{
  "n_layer": 15,
  "d_model": 64,
  "n_head": 2,
  "n_kv_head": 2,
  "head_dim": 32,
  "d_mlp": 256,
  "vocab_size": 4096,
  "activation": "tanh_gelu",
  "norm": "layernorm",
  "norm_place": "pre",
  "norm_eps": 1e-05,
  "positions": "learned",
  "qk_norm": false,
  "attn_scale": 0.177,
  "bias": "all",
  "tie_embeddings": false,
  "parallel_block": false,
  "init": "normal",
  "init_std_qkv": 0.0625,
  "init_std_o": 0.0114,
  "init_std_up": 0.0625,
  "init_std_down": 0.0114,
  "optimizer": "adam_variant",
  "lr": 0.00358,
  "lr_mult_up": 1.09,
  "beta1": 0.9,
  "lr_head": 0.0111,
  "grad_clip": 1.0,
  "warmup_steps": 476,
  "schedule": "cos",
  "final_lr_fraction": 0.1,
  "batch_tokens": 32768,
  "seq_len": 128,
  "doc_mask": false,
  "train_tokens": 151800000,
  "steps": 4633,
  "dataset": "wikipedia_en"
}
Each number is 128 + 32 x the weight over the matrix's rms, rounded and kept within 0 to 255. Layers, rows and columns count from 0. Numbers have three digits each.

# up: layer 8 MLP up, 256x64, rms 0.122, rows 88-255, columns 0-31
# down: layer 8 MLP down (transposed), 256x64, rms 0.0968, rows 88-255, columns 0-31
up88:214095032119177138106123127161155164212091080189123108129134128131138104134138174091082185149207
down88:185112127060107108119155185193166116093098092103143203090140099089176105176115153112146097106139
up89:085120120091095144121155207142173118164168124152186106127142091109143140133137078076128103210145
down89:057136135149047147116069103137140049142094149074115092176144135145135149117132213186147098149139
up90:139129116161084104157136121134162130120113104181126137084098138155086148112145162136089149155127
down90:104135153136119123110116148125092160110125137087132111196157117130135112154123108128128104134120
up91:146060153111147118118166139120142098176118111114200117188081115124144115175112114144079107126137
down91:134153134118120117126102143148156117167112142130046105055094101087130107118127141165176144138099
up92:148158061114150156131125153111123117126127080179093163161110213153141097098107217109162136132133
down92:185087193081142129178132169138107088081145167181116127077151156150138113127144093113142069164120
up93:131140158120194158102116194098107135141142114066111100149184114131106187119127223119199138080099
down93:137117161141075080186125071113168136138152154164116140133039147152158149150152084102071045197151
up94:106107044086117123123137140131203101153131146152174173128127123095166141099068177165160096140149
down94:130124172111108115121133098167076162108137125149111084124130169160115149143141089074107161119115
up95:209069104075059130139120168134165112122134167116142194164098104119168131141124154132105129084078
down95:067159156146176098137136126092120123155117129154092096103196150123091112113121121090127095174153
up96:160080120105086136103127122135169170165122113164143118138051149188171110142124117122118076141071
down96:094124142140158163163121124108161097100159123088112139153152146086037157097116152140166143150170
up97:142110154133194156122169132163128153112091204141080122113150120145107123105156102147114111133123
down97:117067150114099149152083132112146146110187099159126162135107125091107114137186092064147111072153
up98:107134105091110180084138172158153161094165157194134170049139201053048175144147156123132160145150
down98:067166177069128148224144114096079111131077154120151168147205150099173233110131178071140128097087
up99:132148148040158146088153105141146109116169145147217096129071131137179177079123179121074114125154
down99:178128173099108157124162158055162082103138229081152119135116121133110189123136087128124092121110
up100:122079104107124177128151126157167116158133140130159103070168177136132171097081078113126138139092
down100:105074125123105114123129166095116163157154068129125081126110066132200109095112118145153044118117
up101:150134119102121146049134092111135103079117140107142112121104173144177165171100139109136131149097
down101:117129114116126116191127135144126127155104144124086157149127112123130155210143119056110088105138
up102:147139160117094125143120145157102108160121140125100125136099125123143143098134142092160135161118
down102:118123106145144126120116154110139141115147117129131125139147114143099111136122131171109124128152
up103:161101091081155133113183118162115133154223117153181113103161153098130150093140144115110040145188
down103:088183146085175088179066126164152093117124090121127051078193132119183109170099144178167109176117
up104:153069102079131144102145136164168135103112150142153127081130138136074164118154146137092113157132
down104:036157128188118127155175117047154120115100102087126087205146102174162077156134091113112091091145
up105:134122090102084186132152178170096091197105143133088149163182178138100157116134197103111130138123
down105:121090104141149106092087133114152185104108155142155157132098111140125105137160095174122151174115
up106:140099173150166139129092143169113101107161081093113126085115132175108119087143161136141172110117
down106:145160083135089141136157162096100122137096171098120134108120182102111142108101080082127087131081
up107:113095161077115126127176119146119126105103122132152130149040158111196078094127119120167081129152
down107:135174113113110110164122142091126097157090140159159081151133149145119155165121106080064147150212
up108:126112138159145135103162121169101118143091106066121170127121159061153137124136136109101145117133
down108:138133078141114077160098133122167157107127154164131130145124138167096136136153102138137145093103
up109:132163151097223146100197171093161097089130103135156163154107127097110116082093148129084141124118
down109:153143123136087112148150158135111149156138132077147128127099082134141112130119136159166099155165
up110:204098095147239127082183190141176055090115153079121140111090147107123127051172115136087161084050
down110:110138189042092167195090124199105130125146082146113099194168125124094138175124133141218091120149
up111:094138109056112114155169166108132130164134157172166132070160170153126127072133142119152103135192
down111:116172083171156154129043141147163171199119111147083204072087139094178087165143182101114166131125
up112:196142046116169087094155172150142129150180084168146156162101145117119130112128136094130044085236
down112:108057174133152099142157082168127180139084158075120131035182128126071121158096088151125178163119
up113:105104123107117085081176177135147085161146086175118185121122156105133138116167103129059159123138
down113:068102126115146163130057076171153178106137097107085050131204111079148095094093088084157139145189
up114:090107164170155107093123154116139105083172174160082164098138157198118167088170173095096091127099
down114:176163088168128197135136046131084159127084138069168103134105108063104115138109167155180172166109
up115:159097105120131126095140171142107093171131157188188085188057195140084175113063136115127118140094
down115:056170143186081124147150088116147176125159048052108106098150082120154079198100121121130121142163
up116:124151080099162183113141151089143120211124105158103112106184151165159096068086194078082141156144
down116:139080140142160073176132095171080168079132176134162167120095063112138091178109116194146124129182
up117:095075113161124119081153122078145143117108171126130094080113162174174161185122175129175125191190
down117:121128118095141142188116137177117065138102168141043166104153147124132136130080204122130143103121
up118:163092166114093129137111131138089119031140079134150131122144119112157166102124122143109173116099
down118:103154102129163139159157115104130095181115147133139140106122119098145111103128135138108069128148
up119:143182067081176145097116176124131115202123107094149128079060164040129134132120201098080188159129
down119:160021182137135125167199148131101125064126155166113132149163105105103136119192083192183078078107
up120:128159087150176190103150140098165066116116135104130176101165115111095151103148109109127106136191
down120:168151138100086136154122139108074167157160083150144016184162145150129143153105141143107066087072
up121:125125155184158159104159103140092092133134135144144178101084141174120112121173166070110138111121
down121:171050124120086091131170154170187176160126120078016133121172116104140129151151040163172140164101
up122:115108139045167083138146116098125153175118150119141169075181112138156131148146166093119145112083
down122:127132129164106175146129119139124072107154120122083152174120138105143102155111097157094138127176
up123:149089092110149124090138119147151136168110105155181196167107150078125110113139103109056161188154
down123:147164163119070021116146129147165086091141149084159177128172143212147133106134103181158042158101
up124:078138121135165122130120109119133101141131106112113149089174156116201106112156161128106125079120
down124:147113068142084112141166121126138147136151130145133079129129128153118162092099135124127169162131
up125:126113066160149197131140140140128072119197176136166119115132168139097159067150102131072193176180
down125:135137168163141052112166117153105079103122158054130090187141180155138095204129127147125048096149
up126:153089142126164101132174124088104120151122154104176151157155156164111125124142154078109100146093
down126:125117132085087142104101130150136135078117144145118099120106109117160107155123110137156150135147
up127:120117115095133069125186130115094114146130113067078148124204135168101118096139091096066079114185
down127:110105144137145121111110128163119118136118154113136203126122143125158160153095144153156132130077
up128:202119121050169115102102142164165141133137130073118135022164094163181182137122138157089137112142
down128:090112126147100178075196123149153132123139164174146187152152125130103072073199165112188069124176
up129:100076084027165137109147144138165135173102137153120175145159123157082131126098127109096140145155
down129:112148152154170136162080065142106118128170145129122068105137110113214082130174115111166142142166
up130:130094118131131150124139130131110116164136171095119161117128138107134147131119122098102133115160
down130:112170139126121111135097150124149124110117110135116125121129118137116101136129135144160128132115
up131:115138135109138112124142122124148117125091134151136130154128100086144115157125154133121141131104
down131:122102112102154133114104137126132093142148122120135128119124146167114143123107087129114115154154
up132:115146143063179089070160162146169141182156116206183157135113101112173140113111148127133108151103
down132:114151122099074162135078155127107077123139143081118091180148152123108129108128130162118119116173
up133:131147106089151093097097121114163114166135115122147134102158166144122137149124120111115100149100
down133:122119123138153158146144116131171118108119144162122084127139065114171080083118117133144142128149
up134:117127082053075096105157098144168169156105119152147133150152087086169126118102147153100128131149
down134:165105135184154174193160118126121074112155128103103098157106177168096130138167115130144131105066
up135:125118124187122105090097119134141161153161113137171135151160110159059194158151118158156096140105
down135:159151074153119134031134153127094098132104153104115114109074152150132100108141112109149111135121
up136:134138151087145080136152140111167100175079125153139158101090115093144115069164112094154128132165
down136:059153071129079120107150174117124128120100120114162105114131133145075141195129117103158108152072
up137:143114129123152108092164151138165103090167168082179153127074163078141127072231185099127108110139
down137:142097143198164108132116098146086187131117113148167117181210097117040142161080010149220127153087
up138:147052143119161167091130152103133117128115141099136173110124118105093099129170118109077146157159
down138:053129172072128101086100140182175149187138133129115109084164154126133178140048112113170142079100
up139:145114134101161123184137124159042142092153150135103146077172119101164187145067172137128150124104
down139:149108114143081131116113167163141146209111153129149108166125061146084068098167118136137102115146
up140:128132068074120137115140105187133168146170119152115071120164172103113162112114168125159138170082
down140:107113139093138093158148101118172103143100115125119146129078171099107121193150054155080146130122
up141:148101119124134132106153135108146095088165112126130142142165166101089149082121122131057182169152
down141:118091161169126100125114151135050154098083131110179070180182143156157137147124120116142078045151
up142:132107157137164129115098097174095094143127115094111161125156130100150156128152150062092131114126
down142:134140098103096095137148136133182150122145144095158089134141124111115110127107101200193111150126
up143:167100149075124108168127132129127141120127088121080152144157123114177095149136156130144161146142
down143:084133098125132155095122158115086139123160156131152124129127139175108125124132125132109088116125
up144:128209148089126109091138144114166130128097119160168178115131164161169136102107138143144116118176
down144:066120090138087134156132147142128150116107116132109070129087108134123157123105136153121141164121
up145:145119128099086126118160138095097069187164165151208158116111142096160140106128148126085153163187
down145:057168113135149110110148148106057145111044071142125129157154123085152164175087118162136158118185
up146:130129132130130129129129130129129128130130129129130130130131131129131131128130131130130131130131
down146:129129127128127129127129127128128130128129128128129127128128128128129129128129127129129126127127
up147:159153166104167118139114178111141158139094147109130119075083132142130128126163145083167121105100
down147:078153092110090125132117133126125109094123122119114145139147156149100132149140158148125123142159
up148:136067118058121201132175123143135175133082091187170149126116198081111080067104095156092092101157
down148:143118141119161186156059134032072126185094095166131075068129117184118159205090135122114153158073
up149:191099129090112107129155143113156124146126096092146134092158159132204149124128117097140123124131
down149:088117130141112180138105138172134133126152125132089139173156107077072119095105147131096075169094
up150:168063117102127155139118156100138102166180121092122116107140179143102132084225078090076098143129
down150:070171151030161062146115135204102119119124134123149141184145116115163162122118119142150101123124
up151:142040153140126107087166092172070087133136125091155157103154096188211126146116074135166137114106
down151:151178153125108129127185054078147124107139116156169138150129162108134143123086100115142187165123
up152:075163030125073143157146152135222116127123091152121173149134137134165143126121117124152092131177
down152:155086225117129144093154105144097226136105109156098087100105135114136086134083152150058138178132
up153:101112143087139145167152147192177068116149168137167187125121111107150113085117123124126127097149
down153:151081126140089112074098154109125171121116135159132103128159117151133123185124195106135129131138
up154:137061198161143157126097115168112123102189120112078124125101129137159099066160176047152143155138
down154:133143051158157129131185080125191109112133121125132123124159104114062126109152105147158085095081
up155:119113109142120141121167118168101115063168141147183077093169126158111139077160163156064141147145
down155:140085068122124115114150105069102067123125120096119120187110107104086159164174139138101104134142
up156:175145078048126071131134144104136168147154118143182086106185137085168159064117174138123164084145
down156:123127157114126162131138132152179092104151096084121122122091133146160138169110146143099116124079
up157:155125048109167157097144169161166135079170113198166162079124139115061106087160166130091107155120
down157:123105180078119101144110162115109120128098119087107106205161153108165171136099110188164154068078
up158:129131129130130129130131129129129129131130128131129130129129130128129130128128129129128129129129
down158:129128129128128129129127128129129128129127129128128130129129127130129129129128128129128128129129
up159:130139090116207158092146175163124155205172211138148165088101112091098117070063105167109096204127
down159:119092158083097122139099078119167145114174123135048128050098148144140062126150131070126144132144
up160:160086143107121140091156172175144092122190117093204135119169124188100141061149081104068188091035
down160:101119171074166045148197065086104130189073127145082163187149095090124128070201163059140113125190
up161:084076122115138120152145154121111145149155097125158172145126143121118112148110110133132129112152
down161:160149110099110125114108152145124096110090152132117113118145116124141152110142159130125130156114
up162:165041085119143085134151158142126065169206112100118180142122143077098130131141114161085117146139
down162:109161104091091137140088121148142180089104167143112122120120099133101090167137158154204125151165
up163:148097054080181159119172180137135200190121083160146126088113130085131212140124169076132177118157
down163:116194083138079130151100119180123074111137136131090161052135113136154094128163117111086114169137
up164:127087174166124152083148162118136109076130096096087130052116091131130118060135149093129164121137
down164:119147108113068094160122189155116121147182120104164135195168107111110126136108168152193095181100
up165:143127133141097169121169144096134101101133183156099093139175143161124113064155159096139116149127
down165:101153147134183191073128149163158134100146140144118186115105141113121089114169173098121135144129
up166:177096132148127145071248134097183092166134210068124207067095162080086131102167088073116141184125
down166:152104201229079228123197165178145119112168180180096122128112108185035051060086100175215070143168
up167:133076178088127121133110144161126096155204118141154128127125122094157175104177130155109144131078
down167:102200099147105075109098169079116158100109121143116190132107146124123108122131145078151164099146
up168:122150079100131134107159085116149118134100130134115103109143116168104164159123122145111141158133
down168:164115137167171123112129174121118137146118112151153163162125137092151076118141164108132139094124
up169:113123099051166091130143109119136134224134102168160170100163123156111121103152130113125126180166
down169:108177145070149103084059171068135070151068116140166167072089159127144102164154124126153110098163
up170:134062111122153150124118144130106087154163160107119141131075122135165159108123097058128161132110
down170:132189106116130107171088132168148095103098093130138164118129109172105080138132094180148095144128
up171:184142180102097103166151195142069093178141141144142157158110145133130101081105166121149130130109
down171:065112129152197125131134088066128157085112096075093127185131108156133132176096058117131120133115
up172:156118102077193115064149192083220114140117207126177183093091153130110131125128175128115157152194
down172:179108098168168086098201116140156035143182106071176164185121136099137122105196137131100116181128
up173:145079171141100132146113156180176107126149126109166103121116137120133147059198131130126214095051
down173:106148063115096121084145169120052151121098211133085142152114159134148131180119126058092099137144
up174:135098096128153172079164184090203135156168104117139096147177134171161133129184144144192138113170
down174:112078146104059085105149121137179108177107184115092109126176081134124116168143108123064078156110
up175:158088154189169101143133079128085074170154127092088146128132159173165122140165137153109097136170
down175:151103164148091087109134139116186145125210103178121128189132115121122153038139113139067139139171
up176:157136143154185097150168105171112151128148149079168142076124115098132153124151097119098115083051
down176:115090185149120144074149157116152107091108143195115138117140127127140110081125132075116131139202
up177:105079123070151130114125117127182162190128127156137176145171192170143130115100106125182114115123
down177:149095108151099125151119137159115115082147132158120057100104114124100107108151125127142176191183
up178:169070102137158080091172102091126138116154108094136146107155129062110147118167125157070123155181
down178:093122167121172080136072187129097096084126135116088158125109149135104078124182181127129144148124
up179:139068160145113129102130125171135156096137127164129099107121203109179127116160181109124047119129
down179:118136083090141134154098211108162153127097132126138132133075199094052166121137166137104136153124
up180:118095161080106105139135097140134167142144123142121150115124166103152127130149140142169157118079
down180:127142112156125156121110098120132119131138135121125093156123127123118154144117142135125099107157
up181:172164136111145099147109146113138096150134144136136155119157117121127101111112171097144149119127
down181:089131120136132138099135163121142148113102128118128119127117156124105128145117111142144114146128
up182:027096136144165118118153124119183113126136117129138158118117138125089138052190132154109151141112
down182:133161166112130113139094117108095138113160119085119090185137108097070144147138138117159110110156
up183:173132143140134105110138152120166130197160181084161104120093084151104085079150139107139126085135
down183:114128084124113152149107151077042170094088078162076175176116122154143137139110172106088159172174
up184:134184101133189165053122155115109118157163216101196143118078075127134111067158134125071132181155
down184:114105150086095117148185078124159116153129103090117102082086129100119181100101167122119061206186
up185:166104122152101155125134137092161128117135151124176156076128161091146127102115141135113179113081
down185:133151122122139135156059152161122076121103139117121119100129127119101114119104149139117140103140
up186:086104156128089129104161145109122141193131119125122140052168168174111115133139126080080121101110
down186:124080095096233152089079168161185120169091091161108158132107092154118063107119087079182177104135
up187:173124161156120105105141141118116152133160140090088134068109079112144093109186173131124179093095
down187:094112094141086159140198161103136081116124172131132144138155055140119097102098096104126116166138
up188:124094175107057151101129179174143132135147110153175075161070160129139169098087121093160179161099
down188:059156124125118115127071085109137095170149096091080187101145129140116102144153175145169091108184
up189:138069135119142151069107138180168121126159091243216077114057112111080143061100125136102132156074
down189:131162113127125124128073142054097126156144102118065164124134166157145128168086150069186145086076
up190:104153114112106124106133120131191129162147116133121142118112117107109150164123141116106130111127
down190:123081169145140099189120160107127120095143149152181101161137134135128112105111137161153121152110
up191:102144133087087153132129133175178164082096144131166093164151140096161155141096209166142163130124
down191:135129078096150112083089139133100058142135124153096163109113130147109157158138054089101103130145
up192:127127127128127126127127129127128127126128129128128127128127127129127127128128128128128127127129
down192:129129127128128129126129128128126129128129127127128127127128128126129128128129128126128129128127
up193:088099167137153126158109144131127092179149170119127161132141158186125101044190120145095103146038
down193:204131155128151144083187122141110169091086110154100145143145098061087181150129120065108159114179
up194:133182085140154152116211121167084069122167149168157080127069168120147144102126167104139163122141
down194:130061079163146113124088173067134099167135055101109090100166065111174109149135165093079146151212
up195:123100097128149165105138118132131154121145112153142129126162168087173138124116178151181132105067
down195:152160121143112107090130147174102096137094130115108156079077124173117168126149087118081097122136
up196:123123111103135031098159172139178072191154099153141133186127123093144118108144115138082140112154
down196:078184104081145158084103132150158186140106125138172071055158101124095085102109124181133146122154
up197:164096169142096136077146127185134058151187089087097173149172146122115140123156142096113099136099
down197:168169084128129137154109175030114171110044157176130157132052143146166073114103117125156157157126
up198:099110150136135165163139118143098130125130129073066158113132082109154165048195162128106132217124
down198:126117095105123145087114146102196160156156092157100074096186125126093094120081126130177137082124
up199:127106139164114104114156128171133126151136166086094130150113144145088123053131169150157120145098
down199:132151158147100157084089128128116098110099114138065148133138157111092149130104123086101088138115
up200:087165093132095168081168169182202152154137113179135140114116158085120091092183157171125121141111
down200:134085228067070052118110135124159138122159122068137101119133145186073212177108137079101186092087
up201:197135129204154179106176108119050110150127134141123146120116147150114078119114112142128154136128
down201:122082126146137150127137186166155140073159176126146142089118135132112115083154071088114143062177
up202:159099145087114083168182111147147128118100126132173175156089144133180122076123187158105108113116
down202:074149113160168145122076142117117139148127127123095119131156114151066164149153071123140121131131
up203:121080187135111113157148111157116113130118146110119169153184107175126132100134184075133097120100
down203:122108067106153171151100157113191213130135118140106132104097150171156141152155095156173168087121
up204:241077176114129178079166102162159142157142122156170059111104126103108114101111130156116120145136
down204:132100164129104179101098144142139190146119117105094135141105092097148114125134169172179150133087
up205:148122105156152136116069168124088140149155113125140108109157126129119169166138121088095103082130
down205:133164177098137128106213149117132086106102165094170097115093139146125151040117078156133128186092
up206:187139111105138122090185149158172155141110131195177104102157111137107171148058194149183093120114
down206:099167132169140113163081153100082101131116109036072150207115118073109121117179061120131143142104
up207:092127142100169164083145200139118092092155179111107186117132157165077136075158126065059124095178
down207:164127097117134108153100123129114167126135103129132138135154158112207194143070197108172101078096
up208:131123102144158170084118195147068120158173102094082182105112141112137193045104162142126120128105
down208:147075155133120106128132088127206054233129162136112201143206117213098145167121105117149026105130
up209:172109080107110165111130140194148107086113081146183108068125157089140193126122101153087166159123
down209:100126126155171147116096076130085170081120108085122127153132082221152081126162139110096112081097
up210:148129183161161123128112149136123115130175166070144153101134122157128150117114156091089101085125
down210:122149183142124137102081167104154179158049126108121127119134145177148185097126136146131059128045
up211:131120145123117134140152158170172160119128151175150103166193127083134097116119114123073164053082
down211:112099113163099105053068088147163123105153178136140126118071149125111072117088129110167131116132
up212:112131145099138110183156123127110105171183123156178156097188109092140179140141159152094141111092
down212:104183115164099129114107138177151171111057151099091136124172158133094101101136105097151094134160
up213:126127128127126127127126128126128126127127129128128125128126127126127126127127128126127126127129
down213:129129126129127129127129128128127130128128127127129127127128128129128129127129128127128129128126
up214:144107203185126119086137149173116174144128148079061132114118082230157107114086184108101146110151
down214:137160050126140130175147134096130152081152138158164142139076156104083173096134100110183139068106
up215:155091160096090134116111143149095120146124149145113142138135132153141154120146171091085096137092
down215:119149098136149100172166126109131164119117144127078121147124106112090113130106101154183157152140
up216:126116112082129151108166211137162118167150109133155107096135163092137133090163119142107095188127
down216:117146140182131077182136096146131171110087168119104090127169118163065119135114137109124146094107
up217:099174159131106132095147162160133082111183119156145115142148124178121174110108084110136107115111
down217:171110146098116088145107083104127161179054090105133160112110124101142098144166138119123136126162
up218:127128127127126129128128127127127129130128127127127128128128129127128127128128128127129127128127
down218:129129128129128127129128126129127128128127129129127128128129127129129128128127126129128129128128
up219:164165107146128147166132141119106137145081118119146151123153103066162142172080148095134093137128
down219:097104150093123111071129155144178149110151129102154093144094149143119138114138106159132133149137
up220:144088156102127094181124127166144067155156180138163193096144136113127168109142106082080118119121
down220:140159115136115126106176102085170091149103161130109098137132183156128099179150155077106133188134
up221:115128151141081173165116169175102134071133139141153079144162184125177111136111160096163141101130
down221:109129128150137111099105123128137114217119134132137155065127145145097130106113082160097116118128
up222:125103077094119126148145157115135149083108147109133125211132154158144144161150158171104166104097
down222:120186140136143138113131129129126111163116123155127138055122091098112128111113108125158099161145
up223:130119151092089138159118131136162140095146158150074239160095208118119119084140105120122144149148
down223:143075127124166140104178115114136109117088144141173076107152052143133094169165182163137139135110
up224:150119093102102139102158146158105065162202164143144194182053138091129129141117186083139152105140
down224:059136154063141092113151187119113163102034093100188108119206132196184079138087117210115114097143
up225:106113129084146147066146197078148151128086109170103170117148148150114179140088177095092107115138
down225:143140107189149143200110041156110116134156139139141114156105113141167107161182080133134148163150
up226:188087111131149143144177102140156118170133090129078146070128141134104107123124168112133148083031
down226:094095084090149117158092220172141129113127158114063092161117180178114155063065148136122092083182
up227:167165089074133122157132172121140109099150155136025141134176149096117130068119110122161154120161
down227:092156164125106145142075131137056129098170145091175118112109138154161080113132125120169138146151
up228:135138133105153182107162189129158103162100109141125167111046235137089120124152117118110143123106
down228:186162104173131221188127093106091187098093165174170079141132020105171178119124116111134078150103
up229:147167085160141127097176109170099088078155166145169187122076140097125163101119144058129122141131
down229:154048187151163145166061135068155140138079134128093104135161129168127161181110125162075151087118
up230:087107094142179133057143114077181049099123109153129143106130175153136092136136132142114175180103
down230:176146170124132079202141162153137087116118122121136107153175133106106106108157130135186108168085
up231:161149195203147097109138171093138153141181136140137144068084158172126146114171157134138130112133
down231:121097068099114144067113142148111144132155181168134112100165108130129118144079150107113133131108
up232:155113185177136116090139117111165135088057149125145152100106147117183088130137142148094123109114
down232:128151070085125116093098083166152090167193136120135115143142146125067130121147156122137146135164
up233:106075089091138190098144155135125150142091131175108140129125143165153133126067164103120137112129
down233:134112155150143103166126075139084177123127149130156132125153160109141164125148043143131139122181
up234:143110118081148124172133123132172119128148069132186151134167144126154093082124180116140073112142
down234:144111147079125167085144086087088143108120185162107111146115157168168142212049151158172147095111
up235:149110176211153075121163139159118070155170164129134151090106152103131102092118110089185083127157
down235:122069113139151177102122134112102188081180145113150135158165102161128149117177129175050163119043
up236:152073154153129141100102145179122107189170151166117120132186123079131141055132130128082081136143
down236:130169083102122132111132098129129158125109140158188130160112162162072137177107077114130119181117
up237:141079120073077171124142093128206118107131162131190114161123114127147152103177140105148185102102
down237:126120093170141096098079150165068133201178109074081168035127183075105121194126139087133073124160
up238:148110129155123141132101142124108142161183188147123183096090123109088097094202124098120112175100
down238:113141129111112122119158108135088122094149107119049114191123100117110194117142138122149118043116
up239:151100153151162150087164116187077161185200126104181123073140154104100068083080155179119183150169
down239:106151095135211111181128103152133086171195108156113089082095155167092044112187103070056136111197
up240:082110086078159152107129152116171145206136148137181169101107157126135091118183077079114156199101
down240:146127124145042018114150127153177102072120157075113133158177089174142093069136101162137068162098
up241:157117112118169137062141140116190112152131154103104150141098118159102125083155128096131143140148
down241:118109135107094128155153168081144143147127131151152102168149120088135122142139123157161115135067
up242:116101158083165095129148148208202092142137186126189112121080149115110199113131114083120139178105
down242:143169070126115118168089156174051150113125167169144143083103150111154039138235013124118116148101
up243:113090124121125173102117146173076114138147130112106108105124146133169128066141125108143198107098
down243:107161101123125125094081115104116173107112118127132127156145104137071124181073138107121117131107
up244:177099178110157123077140140158205107130177168086122091099124136133112148055133101147128139141069
down244:105139153112114152146069115119115136164160181091110176114098165133108129161162139034014114081112
up245:070138113115136210036138141161175178149113161119077156083164148095156171104079120151066142152057
down245:131093133140083103177174113081153156099137134178077146166093178095099087094251099073201106144177
up246:134073119165042113167140109139101106095167117150162099166135146178219124101100135133177066095102
down246:140168106134173196153149068131124145157104103124148156109140119086087122218198106138131165138097
up247:152097164106122064106152178183152080175172092139160128103097134107106152151128121179095103115075
down247:087148055127145188104118056086158187111069153090131098141154131069112129128153165115161148102185
up248:093086164094055103171137115128118130114121093097113169131167112103138135124129209130114099111124
down248:202128098149184120112099161124123124138142164165152127137099122171115096147127090091143138115113
up249:125065072096140114148152100107150152157096092129177133124157096112125143097145128130126124177129
down249:148144104060154138107108110115098140148104142111169140162152153156186132181100111126118136066080
up250:150142131110162148131100135110177136196130107146152149132142104135100135184114129156131109151118
down250:132115101115113119125120130137169124114121112132112136142123144164117124120117128138149115146134
up251:126084126128152165115101136131146134142107145116086150159079192173073129086103089150161155123172
down251:114167081120115148084159139123135131094131152135158096112145112079156088112176200159077152157094
up252:171127170135179119124151124216205061089175139154110106136123104198121102071182071114090063120195
down252:154080098123111197156138117132099201095196123101158143093091120088155114119193105140114112138093
up253:099132136117089101097147168116169187150131097131147157104136185217128157080090126100128123160133
down253:185053088152154184140096123144107121117077117134132172112116082071116111108122120182201094139118
up254:151105121158152111095163088111118151140184159090158126124156102182106090072102174142122150100175
down254:078145121108095173129123083054100165089131128133117112117134129154078132080152134110139116097137
up255:173075160158073151102157186145129114097155092161105056149098217193137148107130123132166161145113
down255:123099220052124124070077101208159145181149104060064101134157082163169109088074171183125072124132